config.yaml
num_hidden_layers: 8
hidden_size: 256
num_attention_heads: 2
num_key_value_heads: 2
head_dim: 128
intermediate_size: 704
vocab_size: 1024
hidden_act: "swiglu"
norm: "rmsnorm"
norm_place: "pre"
norm_eps: 1e-06
positions: "rope"
rope_theta: 10000.0
rope_fraction: 1.0
qk_norm: true
attn_scale: 0.0897
bias: "none"
tie_word_embeddings: true
parallel_block: false
extras: ["capped logits"]
init: "uniform"
init_std_qkv: 0.0219
init_std_o: 0.00548
init_std_up: 0.0219
init_std_down: 0.0033
optimizer: "cautious_adamw"
learning_rate: 0.00127
beta1: 0.9
beta2: 0.95
weight_decay: 0.0
lr_head: 0.0107
warmup_steps: 557
schedule: "wsd"
decay_fraction: 1.0
decay_shape: "linear"
final_lr_fraction: 0.0
batch_tokens: 32768
max_seq_len: 1024
doc_mask: true
train_tokens: 187200000
max_steps: 5713
dataset: "wikipedia_en"
Each number is 128 + 32 x the weight over its row's rms, rounded and kept within 0 to 255. Layers, rows and columns count from 0. Numbers have three digits each. The size before them is the row's rms in percent of the matrix's.

# layer 3 attention query, 256x256, rms 0.053, rows 0-54, columns 128-255
084:176129110122132140083084134126151187123164171146143135126151133070102093172149166133112136154123132140085162127140136141170126120144122126172149130101175115073169071041175143172115123099148148116120114115129140096067122072111105168130042089148130171097140171124142090089132183100141101113127079125094135192126102111141140105157126154129167081165134175131136157124130140194120128130090
085:100098155162147061166146127105130137112145112172138163111154131117107163105167098088159185083101142071114050107119139105184113099111148095163099120119165160134120157089132146132133133127104165123133158122099137146104091126072175120135130137148144115119106137074068105112137134160146087129069145175179107132128165169095119133117154124171088195056165086193146078102168160154120116130206
089:179132122139142088055151116120151157116114166150124111135116114089115107145192180143182133119066164144109161171134125142095075160095151116149139110092139132070126119066146118092128109150111164145125104110114085074106155177135168167169118109160067127161104174155147114132121168080128134164145111155095097160130102145098119149100144131111157133189114109100152141101069106109138136097054
082:099119194139079159097166161159121160124131114110122148145092112105119133174134086101146064092121108068191091130144132132112051093148092084092081126089145172166105136096115091167167117138161169202129133170051225140127132137115133100100151094118129087180149102142109122131100153150123103091149152080184121157165165123093095163142148165142100060126147157172105125156130151159171151136087
086:156105071159174073140180111093129091108145122142145112132157153195104105160179127094106137141169119134187117133154106078151128108146102086129109146185145159192125170134067165164114170099141145068139137138079104188141146172139121040111146105102147111143134103156122118166176120155125195118150159118095144102083171047156100154124152138129146164077169103153099122171148087126106113126165
089:209107055125155097117148133125097096118161144150075114191172114050122104110133140133100188161116206172123165133147159096168179110156169157194146140119151137124164095099146125180133084153059113084133161123171123120119124153109153090100127116069111149121150130132160063089130085121164143124090131177065110107127077124180143144118067118090142172127047117133092136131170124138096115134152
092:118082128151141166153125179099099105126121115195118155115131091150114093103149120113117140124077136119135091066112168130138091060145158174123151150099145161205111107133122171150129098066131080048148151148164123149134112119111102023120113137102123073111138074112141100134134150173155147107152120128103139118127153096122121145113119117115104116000094133170128158110088107097112163118150
094:180096077100154080137120134120114158189119161144092092131164110116155141097112121091084149155149135133108166072108179154148181153129251142145121165116159137074149156194153132165086077163100146122123127173170173137167124123106158086109138077134133113090101128086162078123158065112138054152127093114118124133157094113118137100147110126102114150171102093157099180078140087139121125169127
092:205118079114075179148106157114103145129153151115125117137105131092139081122093104134091157163145146140115146114162130133100208189111148151179164100128118108095159113142164137128139115150048131102145147089180111125125123097175139129062021138128122166081110108166126103122147095055107098152123071156113162152140052100190126147088096164093161137180084160120159144106149152115162101113114
076:138162131137143102102138142107173172133087166134121099143129119023131118227140159147161141101060135146114136160114114122118063128103125126132130109079138115117068080135154117070117162132114132156067145119139171101062089089144164189163089083172130138174201139076069150134113100118112111094090190142180061162167098136059098128133107155138153108126160161100132146104124179122163101142076
090:229102153154137122153116131108103182132099143103076095123156120120104120082083098104019120182159181141138110048123187058118142129168165121133139124133144093144135143167101162183125107095117141150121128127192170159150143125135133083093093112142156123091090122087137139139128141129158061103136122112135145170134146111120135046135119148111093131094087108134079157087172130220110111137173
088:146173112122149106130072074115158150092149140106091154131115154169125152150113148104128095140162138159068182171119102131167154165090156120092114098164105115066110105115163106108109135175125129201119136147171103114117119127153205163168150106181126194138126146073160082104150143112132161117119107118131094127111059177146142090122147099154150119181159131099173090132064137073154158159131
091:117116166121124146166180101128059101137136107133082149114168096147139106088117091120089099146163149100133109108113081091084113152140141118173130162167150187155157192134113165152125071143146159065109143152107125128156094145140123093107124138108187080078123110133116106143103131193120100160148101115152091105102173057086106133160156091111098147124111099157089095137155094135101122142144
096:179112134102081096136095073096126136179115098101153116163154124223178150099075110084112102129177146116113132127160130112112164151110190133155099123133148109094188156150071103069084117138093121190168143132109070146167082173146122108044161115104171161093085121117176124086172113096114105155151088103151134105162125091111143139123083127094149132166152138121070068070146093125067124124141
095:162128074118082073123064094128128155170156136086107147144158110159118143168136083075077113201104120141145143101154140107179172141164184120084127107137160129112152123112115144173127122142129158129149095134156131106121171172151175112101058153131132134075160113124102079126164098094152127126127112123105068114100124192152154131158132153084133109131045147054126129119151155167121126114164
085:149134116162106090089146159138171143082141116119159094156137168119129125136118116112053118102113153143115172180179137120125130180135094116127101067164094050083159111158147031082109204165146193182087136136140116090113144151140166115119094128140109162132174181152132115130156110125153080168095125165154060130135155147085155137126111130145167166179109125107101109146169158127151142155133
092:052125146159165156135178203155106120144114100146092160110160102055115114081129116178122128141100142072098106173104142097150058109163100114108087122181127171188087145152146140119090129124177102093159109138174173142072149063147113118122093157131082121140214091108127128185133136194151155108079121131098138202104152140140111117133084068137090126070155137143098161163203154178141177093139
090:103144086175134111123158134090035091128072135097090144114164121173133177133109103089120164141131194125139109149122098136152157115172149106147117148140113189096176100126114122168136159100111090102178118186133147139177189089124183105166192156111181071060136111126204124152121155136155151148163146114152136122105133118142175073161138088120071133099056047121107159154127042110108157140140
087:074128119101124132130138154119150122149129090150146110121111120127130192126114124145233108076103113086116169161127122144122099083114039115161127155092120145113135149148124163090095111105113112118130137148094110132092109068134110119129172159118106138097147096141118146170073137099153144105132176164191206073100140141168102158128117134154125149084208121153146173141143096140123157184124
097:082129141075119147143079109081131134147161102154129115109111111117127114111157052087124109164130151067100130095095170146116139102150136126177162169131174183114159130123050153081162114128139111169105134093127150140161108117151074123090091124121150127159123077094104121153134086149138087134113097112111153142100136130146084055153162087071124140087183147135131142058156102199095174139129
092:064124146140129132149182154169116107116101072157135143089058155144101121090125152165176114104156146120097101153078066159100079148112132183108145141123098141097138166187055142064128126118140054118164167153116120125194130092129128098100175130169152139120110102099124159118097146165144158107131144083171179131124150048086146123140149092113078145149155121140120105137111104106151083128112
084:103113110127147159119116089094129056099123145093150119120142147214109110122189102148179153150118110152190090141074072127163152059148173047138137158110130157137084118102134159150140113126143144048126110105128182114131167158120175155208158149126126086085181105076111119142120135118125193154157136125115143170101105124173158148069188141108138100091068083144090117172116162112122137120090
096:069141168124133180134206154133147116166134099166149171136092128110154052079150137193192146055103159125179068200134105095099026114102073152137142147137122146140098148151115143083140134119103095100144149102118149126094111076137086121103119121130057146134158163167132099108112134166129156141079135135190180112131175057105113119122087125147117099096111114105162122111149076115086093146095
092:107137185092134226136239106088102142167117146134186109068150159122097107128089117117143127108131110141159111122113110111088102077164066074168088173123088128146096131109105185081147086120129108085155123108072156142098132137137097154172153115164149093059131119152111173156116142211109086177134116105143164117146134090099135187081134120143071066135184127150109096154142157163124130109120
099:083156152136122163161139173156150071100174117154144133110133097100111056147165086203155175151137153115191084166148134039150079108114122142115131100172094159176090154127167108106161094135151154040156131124221149143110123064121106134194110114157091144162176152161126133136134124174182129087107161195092120192076132137161097150141155086105120143113120131152156121187160163160169099116114
089:126134163168129160097146136089119109135090146122116135162140112116129085059107087111095151135072145124153156143115142096148185073089086154150170223087145135152130137146145168127132096161166167173174105110130135121129156143104135105135053134074128126103172140100126141161063157174106174204073068132139152100116136143154169160081124114117110076061110102127082134093190076095116171107153
104:198105138140138154142125136107095087122155170147091117148160094113091060157177166170090163120074125168176111091169109154152130106157105087174124110148145155179137140088116153157156040125139146118102088128148161098090132061089147166176152129059176127115130175165174125126090124144125071186129140107030089123141110153108098106131178105126129161118098091124150147092173122154061176119131
091:122177142124149129150056096134118119144157111041128106150126134147182212126098159141084103124126102142133137078151136161119130155082148188098174108144123114140131144105140129075165097120119124154127146095177154138160133144126122032135086117107130151164070146170108085081120114109174090149098105122129116155107126091151088122118168165137165073203123096131129099103129102102145116154142
096:051148148121113111183179142169165110096145135183133163100145139162125082173123116126166096137105124103086100134089155158109087110170147147102099173163137172153094145186100105038193106149164057122103131118116150156106100112154162099071092139200129098128137123145110152146109179139132120116136153141179185161119163082134103127105134135110101149089198175125165118159161121133151096153182
101:214135116100112212122138123073103098114089171158158101109142122182134087154192121119130194104105116143153133123079126133238127112175100115176090161106083173140114139133119164156134113156146153080138140103154092162099094148110174122131173105098130113128138143082134175104147153166129120186101126101100151141132136167167145125069140066103106161121092093150078141158156126097101160142137
106:122127072153149066193131148177168114120131109137109161141143119093113162107144127135114136125152143102145120121153162136145102141069137131088094115126102152176102146123128129073143130089083096068159157159092140147081069092139137115085107124189117112127107095174160059120166107130166134092100149153163091187134174169082099126132103136069140129102146148132168092159182115145136112114207
095:106133149054121137112173176108158113116096104127127112104081172155074118145125104119129113075096124080126164179042097128102096097068145126129186241139159154087091166150155142036157126161085142110203135130153177141116122110130137070118081114110160054105095106106141171174126114144115169154076159111121150120106174066193078176142134101175136117076116083149118113109131158098172093125102
103:101146156125093135079139096089154175113120114189128059143092155144110150115174104094123147124083075114131150108109198125160142112091140102161159211122153096119133158100167133084131123148128149172095096102113179136107156167156121159123097125150199126100089139087125152128142156133093145128099099099095125117106085166190132151081123120157158159151158156111132122135181127174129193079148
096:144107044135173165141169138159119132145101139123129177085116100099159184154119167134099134074160113121082165096127158163139141137142108155042108110130084117071153127178167166191126181046119110122171130138135100144112177123104170139113153164145141161160127129157142081085155143064099107102090100179137101093164148214089144140121103129121167133141123089102142146146096087026126094133103
093:078103197151150094057149151122134088123125049124136145109162132113116107069095210226103122124104133145126101137138085149115079132141150172117108113139131137149091139168144127097150141135063136108076151097121169156115151071113100102151116175054110118126165125149150123116086110130100165145090153164117208105122150038137127162097124123165133127099060097142123120119149108058179054102140
117:173085155190094206077151128113079082137083107148143104118144115160125098117140169132130171103117182166135124144108130114145109164123039131129095091114101144099162096141145158203119162099121155227145149112146088161110129168065063100138169135060122144114165124135127182076092145111187139174121091191130114135151145115111170114122087067145080139141098079205083147127115093106138137157126
099:147082113122132178109131170081134098089109151167130098155174121140150038178155169141104168136043153162117111102114098120148141108158135101175158167148137136179142133164148179145143059158165136064064125074162180126112122133093122165204184106091161132096156144110092158152099103129118118191140095145098143119106113086188115124101119078130119149111073085155092159120104121105128167100100
107:137129138116112103101125075098125137145169145086123133154113120180150165126111068114093153118118161152147152164112095149132194107147153121162189160108113137091153113122105170138140117112118141136165112077166147117181163174123146113128098134092136068150129130108085201137153132151089096154147132111130133104114112159149131137117160147084145088150082050092067156102126171118111108117113
105:155111140141160119124079140117128135087141122130061140092104179100089155116098143134144096127093151153110133107104110093091176146126158156081156174126152104149161158109132129175139162166065081083144140111116097095150138160158148056193094135112125076131115098153117133139163113090171094095161180069167117152150113094126106119179181117159160031130091145186091120080128134078152071122085
104:128116159117164133202111184157114153123202147109095177105055122099040065190098091058133118181119116119112172075099106123066148100076162136110147108148186174124100126097159149114104088124089097096100100133090143094183118104138117146162154118163177062137168120090089143165068139151108110121174175110145139165114122110103106101180146160193136086137139174126119124176094195167152087132131
093:200105112129133099077104152102152119114161091087118141148116140073157162086156158118127107111169148094131125121146148130152151158177121153153171096059164034133086170169141083157154146182134151126110161134089069082083108179137127200105107166126113144134089138188205103121183118099143130115137159121134169115129085143144169162155155110109161105150088144103117127088165088098139130073119
101:087119136122150078127141149134119139161150095133091151120119133061141174145117178123131125088131190137109106158128170119097133151085131197046156119125122062136078145178158117124208157108087135168104171145096130149184091140124102082099131133137168127136107097181089090097102124110098086123066171121215136156124131138065094125123114122129202084120123082175102063091110074126123082092119
100:083138160071147136183140153177140118150126103104149116106090112145126169136084156184129097126183161158161135122147074160122113139139163136105140110137103118153068068187126121118146069150099111161132140125135114138160141058158115158123136126131147113147151119103162128164126115121103113121112168128228166102118167121116134194163119123148142124087128113143134108204119081137134034138069
089:071138166113171224098116131123120026143129212117132054160093099161170094143124079121157168125089082159141121120096138145082144177079117093173121144089106151131108077138146165120166113148124153164074106100161166126124130148129123175201146120128179094090180120072109156120097114172116106146114110172141166089145105138178203178108095115208122155094121077128107137120113161199128131090150
101:138096131137066182120126161136130031141098134150124100134170126122150092151174114148125204111170152153078095162163116107152103107122173120155091171142083171134177095172119168140140158085148162126091135089126118139081147119080107150131176129068140123137122146147115197104075162117137176204075121177128180101186170135138169137110115109143093170125157116140114099140116109101103157135079
100:191126100082135128151136115041100112156122145176141116155112129167125143157132133064147088142131200158115168079084120148143141115159135104151190146106152107086203215153127125146102099130133122146166128110157156115208143196074103134148127077131166198157092125125056166103153111105125140140146125075100115111092147132118146094171187111071165200153134124122158141116103128120129175160136
102:143200112125141134168086134127102161128116150086148143097102171158081082173161106066153171141136088115126146143134080142106120094164161151093150100095123154138118110126138092104098084174177154125124073121082086068136144131122152137161125167142139091120145155083138189145107154125139157139175166090152097149119121170167181150124099121125080167098102173087155113163180158123200150144132
097:116121134108107101136181070088144105091167145088104116139133108149163062128158133156085165133111093150141115155124086119141136100177078120130173114125098148129120131112102173109154099138076162110080126117068082119093144127167109115112127138095132052094098149116139232135087131093105175207082083182116208086076083084126105116092107116134091135144154117071056133170141093114152079110151
099:093123110128139079215064068118145147100144092086113172195157137146130244103136149120125111147099158125063091170176123161109096143139108114045163172126141087141112165072072094113073129085083186105171125135065146073121137126126133090116142112113083125123083133157118129143161086137172154152100124057150100131072074126097098126142152163157132103166098134136133130112147151139088132145108
105:098152214131169106122131130149123191088207100133197112118144180131128144151111134125165145096137072157101076083158125167086063174162147178109093026093124099202062110132107089099118106115104097179070141104134120160135087067147091144152128150164106127159154156166111087135116174196115101090122170093123113161118152076107129157157089116102130091121114185174133131137143130153105110133127
113:144092128114177082152090099125138114143116095113112117175101114173131135164135106078167093129175181083117139145070114172166101140170086110136085146104136142120112104172110078191126146128139148091117091130127139162154133130098119152125156147203131126167134147080090140151151084134099122084072124132160154139140072233160135139159136129143122136106183191048084174173120106127102086121118
094:141145130123092116145165078148143145151153126152100162133135126088122149091143119141119120064116115137211107121141162132136102111018159113188127175205121103154128140127126065090161117103122135113152132152144163140110109126154165115149162153135131132106131111156083063071169145120160114130046138133082108093126119111055120138169104086128155093131130135128123055071119117147107164099147
103:137124095144113118113102077193146137143144120096194106126162122154154157125129138137114111089169209114122140094141073196135086157162140125144092133085086126137109121197117162124093129125133135140128138109164135158125103080141129161121125175158056146162125136179129125179137125179139134101123169087147172070133141120093141106137107120133103106099116135151144145152131106109095082154065
092:156170123120125129156100162084070048156141142142103104121095083129141038140165121138131115161142120159159119096162133101094167104102118129179171132098124161143133130124150202099162109141124128123130095147117080067138138143105167081132056094096153107072159161133110128148123133068177148126153109129138099070109185098142107149174107117125126137150142126073080122077159126106179150120140
102:126082150145095101164114080156163173116150071129151190141169113104144209079130195187137110123176130081129074139100078112144109198107073097098139144113170112155104138147116104165153145111122171152137133196184104099120131115086048145100149174125117132191097125167190110119128091132111121096128130159145120127120094139061083145163121101127110124134095140137166147150107046091116102141149
# layer 3 attention key, 256x256, rms 0.0523, rows 0-53, columns 128-255
087:127091095143044114104171204153125172096061144101147147095136123165163086120148079084124109161116105147124098110099122115086105106153139070120170158141091143108166124120104058105125061101167083127108116232114112155139123085160131101115097208090166086104138126125143155156086128067159137141098126119064141135164111159156092130114142105098140198102114119133106151076124099078188152104178
093:138196053072164092091081092172092120129117127115093153160096106154066138193094138086088082097097115137161102153153135173182117140119109064091123111153157090171119114138110145125120149164161152132101096125138133110151157111112170103141119092098111124119152204109164109096140093176131110130140137061106086135062140134058117079138115095174165126137161128106089114156051129103061141170099
096:114143085120129099159107120098114107154161114117145098059171108134146114032048114156077172159145163134110150122082101067164121061144103142136084102122146160149154186136084132089078153090147101117133153132170114162123095137090144106152120152090115167085157095160116153096133083197132058143141099170134146119115075119134108077150137125142117162108108063145085160160156143146124142134145
085:123124109163107139092121073118143169093149118164098154100130137137131127116067190097081080050095104098059108169162123068183117156164095073128081146162137092163097138118115126145122175129109048151141173174150121123108107176192180168175112177123147149076130164141131085110162097072114125119165085139042117178129103163133172121095080135087104165135149140145127103139114094139154151125179
084:129137115192133212126134122142150183077128129173091067153131168088155144157125112162118140114154152111125106118080167176078153149104090152156142057086067141160046075127153103144119164143078118146133150081108128083131094095090145189166136155153076097153128154126080105143173076073119167117117135113169113179172087095131141187055139149098115123127128169128168113056131124105142117129106
074:111149130120080124082172125116073176086105109115145129098176134166106084200132117138099158118127069124143146081113051148054133139117140122102137160135168133181093162156096161079104162153142147104144089132162131117137179101152106096134137124145147116142109142188178133118106194131086098141084120094071164139124166097024095138111159145133096141096135013132150191130064150118086122120161
081:091145110108116132101171132144132179130143109075115137207104108124105186173145117152127143102120085131095121113169118109134146152144146117146090095131106120148090087149130147099149138183125134152185132077110210110108143092156082175095125121142126159136156153154108102192082176073137157162135099104167131090127107098158156166142100110146138068120156150116150094155107161179107069159152
083:116171171118143092153101078109060143142089125163126169121123142156058116133139177126165136094092100095143114164119087127080117105117088108101106138114119090187119137081166089174101175118149192132079087122156088095116145157141152143058120081114173140147140207124115129094152179178147115110151103097150101083109149154145084115143105113129138142176143175110111124168133123119113126079101
089:076109107162135092168158153144075093146079147114169155159133107104131070103173158109084145182164153152131129120139106182131078070113122112137160111156161135115115112103114135084115095080122167083102099114104149120151136129088115079130173115055133131134116119071186132089092134128186114126134096164092136147109197090120079102124169104109126142100081146126139161130128114134125130144118
083:076135164061143113087066103122116117163138114129152161089118111171108127113110160107122109126110097205124102141143145101147181120078148129081117128183147122142178166145123147138118138158205173135159086157154104146140160159111109104163110060122157185136133120140109151077163121155121056091139085172110140097095183173090167077182100079179125080176190097153073100148131129119087169166113
074:048172145066131126142081127124123128190188088178109178149085141125116144146181183141187124132086131131137142151102093182115142170101104150130144137176148155192113093070133121132106104225137159109078076113077119091113168129083141105146138097122120155204143137105125143097145137162092083164126105131195119123129171144083123132125153126128161083118131128095127153121175137117099158116095
083:127080157115079101145123209138134066168150168118160120086130069115155118084145133141106102220165148137146115101087147075175131084129100176166152087153116156094170143156147119156139108070172162157095100180208115123158101166092056050132108194051179108143116129129130170129087098132135100116182149165114142132166184160106114086147164139125096178161144121109135142114151187074084114166046
077:166137135152165163139118053145121158100076141170119125151089103153137124174112169127106129126091072085124122159121110088173089091117098102128117119150116117174115122143128116120141202150077178126133130077166176175140181139111140189153103041187105127165097149117111101151149147109102090135116124121148091175156116204077166142075128164144125185174139173104099171173081160154088126158125
084:112138090124145098196141166115099076184095126179154140153103155071141094134158148155089123155222142108106162102064119120140176158146099118130175153121133142180149075137107090155095140209140169081095068157136054104109103158106119159162117149175151108146115146106159096116124168148114140112148081142065137160144145129144081144121158147108111109125117182124142209093136104150190150156132
088:122152162105135076142114131113110087158118129172067185131145111142115092117151174110145110144131129126187108175121140130207073143121048128091129173123151109141140165097148106151103198150150212137121105142126062088126111150127191132103138055100163156148139173105144122061159119185168070110175119131116081109079138129088105109140112098120148192193076106159136193112132093083072151139185
085:118136085034168107139109113121120160146067167138149149105127092105166105128176129127117143116109139111147153074088096148170159164099135098143146118103181148176079098142104141155130159167183135110098046179187119162110134139127127076142162100116189146140132136096180139069125150138183091131141109152158186077066120145082071105176110134152076092130133132136133152113130132115113129146108
092:118128132109091203097114089137157134095114164184145099085111141156143171155147119131197124082080116091143149147116191155094153133123136133105109070130094155165064103158127127170133132133127157173142170082104154131114093082125120177157156172149134110161144137156031146106122098132136154124058148069215162102134103167096176179109151140192127092142156173113146131112136171113139117114081
085:140098181123120177149090143140102141136096141149144147130157143102121072152141138163138162075129172172118189150099107115086092098099095098167149116088143084185076075070125122092110143123136119138093115064174105158142125160055109102090100072129135107115122062132108141151115099181117120124164138088169158123156108149098118116180127156137117114148136164094129154142125138125097093140113
086:142115140191153156078148093107172159103119106088122076128154101140116182099096165176100148125104161151139074174196124123178107123092131121100130117164119113114152177112141087109117110141076087118106202103056223126107142116138162124127130098144074135092107144166099132159134163127104166161151130148103101151127087090151206128104176096148172156105138086199098096166130097189082126089180
079:132170145087099117181140140101086133133160158141117139140129113174136133115121149149196155121100141121141141122094127099213145093124134140093125203152100108210081145150176117159121115169190132152109136110092171117123077162183175121147100127176172115132082167111158123109179132176112096084092118105133083125155144169110106209121090163222140115137119103152109170141174159122146120080150
100:107077098145085195105146160179173129084141108110182087107098152136139128111116124158149120155127089113117134123178181126087133138164169155150096081113142126107112072101130104112143120084063123153164167039155108130110124055078146160175110184108085123120146140157095120153125083086110186107129141083164137137183126128151149172091112149110115116099168212060129071137158158153163106158084
079:153097139163131114144162110132133078118095112103099103184122132115143092172160140110145068101143134129131163162193103116170105141133102225184152144180137067137157152156116117113124142126198163083162159121157082156154147193101164133062157110122076119107079138129136119120116099104144125153165129166148098153123142082087158119109125082108177186200143122166150144132080113124066119124169
107:102181110176137160074136118123127152097160079134137139167116163178143157146067148131078116068099120101093110135159152091086132108195152128153079135083177130186092138142122124130114186162086138107187132067076108091116194091153157161161151137208108121118151153114100126155188160113093132127130126078134123139121099122103140193096124130121121159123192211131147062129126148179114149083150
079:084143140104171134125143129165116120113050097137165097175130131105117116104142102189118118126129110120088171148200102172106120189110139160074102096130120121073124087120106109125077143118131147075157124138132043139154161124124170204177147109125093114176169205132142116081109115111173125135117102151125143121113136086115129098120090125098129041098158110103168150152155083173164141136136
102:121105161122142185105131147145122166097119166114139124133093129122115141179152169146169099135099097150119143119169109162103120122164101171148152139152121123145077083185121109135122109150100159179185138087171123079128160094104155118143149185133141105136108106167096130121078131085062194161104192084151146080163135113046135159114129112162105161156126115078146112138118195098112101103078
086:126193143119127095207095079148119047151089147143141145089146076103109124163157152129119132127120177073080108156191081127145113147118056152066116107181138116146090184069127107168142174152175140089137094128124113121122157169078160128129146077147109159168159154131152124070149115153138093117171141168137073141084141123102097129134136119117155144179153094164157222156095131181098151169133
088:116100124117109061114147078133113119214116110133148164080103104128138126091168124145131077203144131220134125129093071134141149144157154103095135139116108143122193130115110105157114123114128160100154104175192100096138095186108094076126067124105149071153128124101168197112146161156135112111099153167101163077125163176138123119160136172145132087081106096138110174096134185042113148073144
093:125116113085114144132122163116139121177122125204109160091144094133140045151178164088087135184109098115113128073079127127077171169139140099071110073098085134048159114129103108184137076075123160136086104168099107133092112163146117096144120119168150139174167159133085168133129149162174117110134099116119088102096127184151123148178144126113075148122168122094099091139161123130156151169091
099:051136155159122209105096123145098162090139146116100102169076157147145176095105099146132124115132145139156115149149185103119164130174113127159118139123144122164066144182136124135116136098102178160162164071170110113123117078121153180182128164167106165087159119117064092131139134107113178102130144062194119157177112124111148125102082146164061100139229205125129082090127111197098092095078
091:099109136142127060119157103091161097121171133132138154139137156116176118112168132122183125165199139163108189121173113152092110141136119159154161107131112124035125162126125117156140143147142164179152086189189068105151125173097135066155107211104123134100105114118155080107137128049130138096172130200132124093145139062114113123142150135148130120114076122141159114062116099099126156094095
093:078120110132129206050124105156105208139121122119164113159102144167121141175091134121149136076116098124161104134145129118101149120151166115136127102097127094178083142178155088144129134165087171176141147081153136101098142054127133140140107122183151175125153122136052133136105133102131185124147131132158143137129081159082160180091086149161127118164163158113128027130136179148109130108110
094:109178106144109113183078108095117110147137094159096139139125133171120134152100145168171111115150095066065144129125117078143140154129075132113077107138102071137124168154138101172110185112175129144119130108140116085151081093061121198132160077207097144132178152109104108136192133153132141147129174120118086153142104186097170119087126110130149165100108101141084146135123128157068137173139
094:111164107122099102189069105094090130133172113102158154105187105088096112155166139111131116147164180119128132087111140149112132133092082123045133083120097142131089160139078134160124164106147132108127087210126179099134118168101147149114172117091117121137135125125177120105156077180113023142145129134151122135117097113095126137217146161160116068151060087151062151145113100085120162147160
088:183052147184129149089150145101134169093124103123204106125140131125144129130121111110097160147103100156147135151126116115103064088135178117139108143081151143120160136032090109095142108101060069089103128140070157162088109164154084073113129127146122135100095121153144152152114117118148106083124124215087180152108143084160092119112090124108162135102107160136102040149133091148149141090161
094:115159137076160143127111136178163165136147096130134164168077168148148189111106113146169127093106070135081152101109158083104152172191131116121104105081095092089187100124132099110122110107110130067161139127065100132147131124116152137106070163175104109099139121085101097206190158069157126122199095139129133105145076139145169143103131147101171118092193156110113113151139156178160131100094
100:153133112115157041116143162141104135164100113152130162155134137100155149095102154137108150106139108120101148081134091141128154124092169136170120175154162127084198122076129158089121137182096107106030071158095125122130185119164165081102081156104118132124112123106197123134137184098105171130165096197070154105093204142167112102118079133073152120148139150144179138182122101120126161135120
085:121170132103136063146097102082123082128198106129119185100100147088125162134192126120116125108143143162098070123142114111138165125157083074146113159147161129140152134115126150166130071161141097084158080141152080116150145161112129078124122104108093124152066132122151172086115160110099138151149083206090058121123160142152118197156120087106134125126096119101154134136112187107108081169209
110:122139125115121085163116110122187111176150098162090099084178120050120080172159182112109135129132124114103135096125156168095150171069098118121111120133144146100129133089118125146157078132165132100089101224057139101087118182099118136151158107112096143182149165122139112095110113168148044131131096188058127105123143107142072146143161126102141128100097106138137150109104118118123162197161
105:141154116080134117106108119129145094186091108131136082154123143158160136138114117110159131135151075117114108189188165104149130130062094130112099142162138050107126150105168139050147098079132176127130156112114084086098086103134105152094108056133082184090117102106136186154131161088102174139152092157091132168115122176169154074132124105122188208128187093112144123151130139168065168123125
096:102090139113111122142104076174152046105075144148092113127115105106150149152158113129146103088112123190156101180115127104176152159121103137110114133148116080161117108179153095146171109104146194155125149107186104142092108156120130130156094101161121096097113146101077155084074142101108132119083119057160105155110099168159097091109185155122175183164121089098077209060124136096116089180112
087:117149099053138116080144130152147168135158110109161153150130111168104177135098150159118136118116027092118092075129138115098140175117100110111110107125097107191114110079136158109141127107127118084113123142008119130128151084152098154140176142139137169093146166152123150153093126120111133131124088153073156095079142135146170195098115144131113114116144091154133114199107151083128102148209
111:142115147114112162098074167119107165120148108172142123171117153157159173139057160150172111088056078062166095139114132074095141157154150113154099177093130138181116154148134142111130130145142153112101133119086097119075116090188110157101111123210117142106122163109109123166165159152092142054163091098118152128126125196119152148081153160149104142151153163132161120139179128163091117074128
087:158123113155072163134149148128161098074121098177107125143084184070112173115115069102203089075161122094122112121158134092147110128168094127116073091150130078084117139110138112147155151095165074114146192088132090199142073143140150154072116140167122139139112098096077099156165145133128191099129143046131101156170110189191188171066127119126143178176214134163108058094164132172135113067110
109:110149164108129043167137097122120136172138100126111135107150110096119118145154119120141160105065177135134114125056096159177103102105105099049127144121106145168144150149134153175164119164153146142085088171103125143146171146157121125138154098055191125205124131136173126082111140224094050153106082131122118077091143149107111173169125138160127099163106128156109178118080102092099137207189
092:123121082120166037117135135094116153101137083119128123132140165118145123092179095135096199168134127133125154121114077127105168115127129120129112119144130148120156128088128133126118110136127104100128107161084104096148085128121144075178136144079122112150144078165176153148130159142183102134145100179072170102108173193097095126153080116105142122104096140127186112189135143134179128169162
095:118122134116142134106097082104087128137169143118098120105179110140130072157189112145116133134147156151120106102145136113092180134076084086094136182152096134191090102129130138148151125160206095152113097187128115167083114169123164125119146126071184118125113151136173136078141137166116116137060100170139077104152188138110103150144095113125078140160067022117123143124136117057134142189224
095:141173065118121152168185076165134093103168121097094166115160109088102157134157180127055158110158168162133126100153111077072174139149088131197167100161175124179067120103111137123133102078128074145146134077145086117134211136085149187152176097097127158133067155137116109098146117147129079162135139119119132107154121126104041150157161120052105122118102078145147174093104099098138099163153
098:166082089126149096099122122124145113107119089141153182122170135121098139098125184123110172104133100124079115097113120171093152150183190079147108122038116143091121131088108138158189114187112139146095093173067126117094171168133131108174133181140123138139136146103151127111098162140162109148194101170055125087091135156102131150125112114110119087087156135092124113115126134145092117159120
090:163179100153124175075131089113135109127096148114108099119167126163074107146133124162137079049146141085119133134146141133110154149146125079130149090137092110097099110161167121143152185131136123206169184129134100121105110075106128192125145118183128121114153100181070125087159173107108165123124119095154131160101072139061133135116138089145108130145185095072106100123108099147126138109090
098:107167091129109166144106133152163206093127177141147121156124109082138179150119141157194135092154122108140068122143165088114170129190148122168148089111109092085145081175123099083116136063104141108128133096134116146153140043118105174088127136149110155124117068129098091139152095121112134113157078118195118092157114164182184154103157121115157116175199188110115098094148101133165111100089
102:129096160178153183051126125141160162109162143114149165127137167163151125108052091134199064102084128121134117129133114149140144177130128097171167147080122145159080088172099087112176119219135104136137202138186127097113140094184138144182167142178106106115136099154127107133128144137159154088146142135130162174155113141163138130116155178135108145119043136187123131133138096067152071110132
092:151195068125136120168099112127109113164134094138103072115095120187142160086111137121151087172087109089132164121110154116108056105140099120107106123099136122166130177111160153106075140126141164105117119100124171099148053113165120137155100118154155095147161176096145147170140150172118069087166144117123133098106143168156133144112086162197147138102173172196150163159142154129102106072094
079:153150162149075177172112146178174111105108160130091080146111126145133112122137136150194080149155099149169109123168098096175112095119107200130117080157146153077160068114127089120102149109156087163150180093112088157192065089111122117082135108148086198144095078145077116143157137084160125101182162129182105157219128155162189087108124061119135150126210126127154106134171107185115103141113
095:102100098090140052188129084133074104156159101147120161120141109102136117163138161152100158130082123122115135096073171145139171155115119099114119123110083141185138130144115163189160094187158137118077092170134143132121170168135171113153125110122152149170120157123149144073098089179125106140134062160071123100103131156120102152118105130111084093165147101160145206155123123124136123230185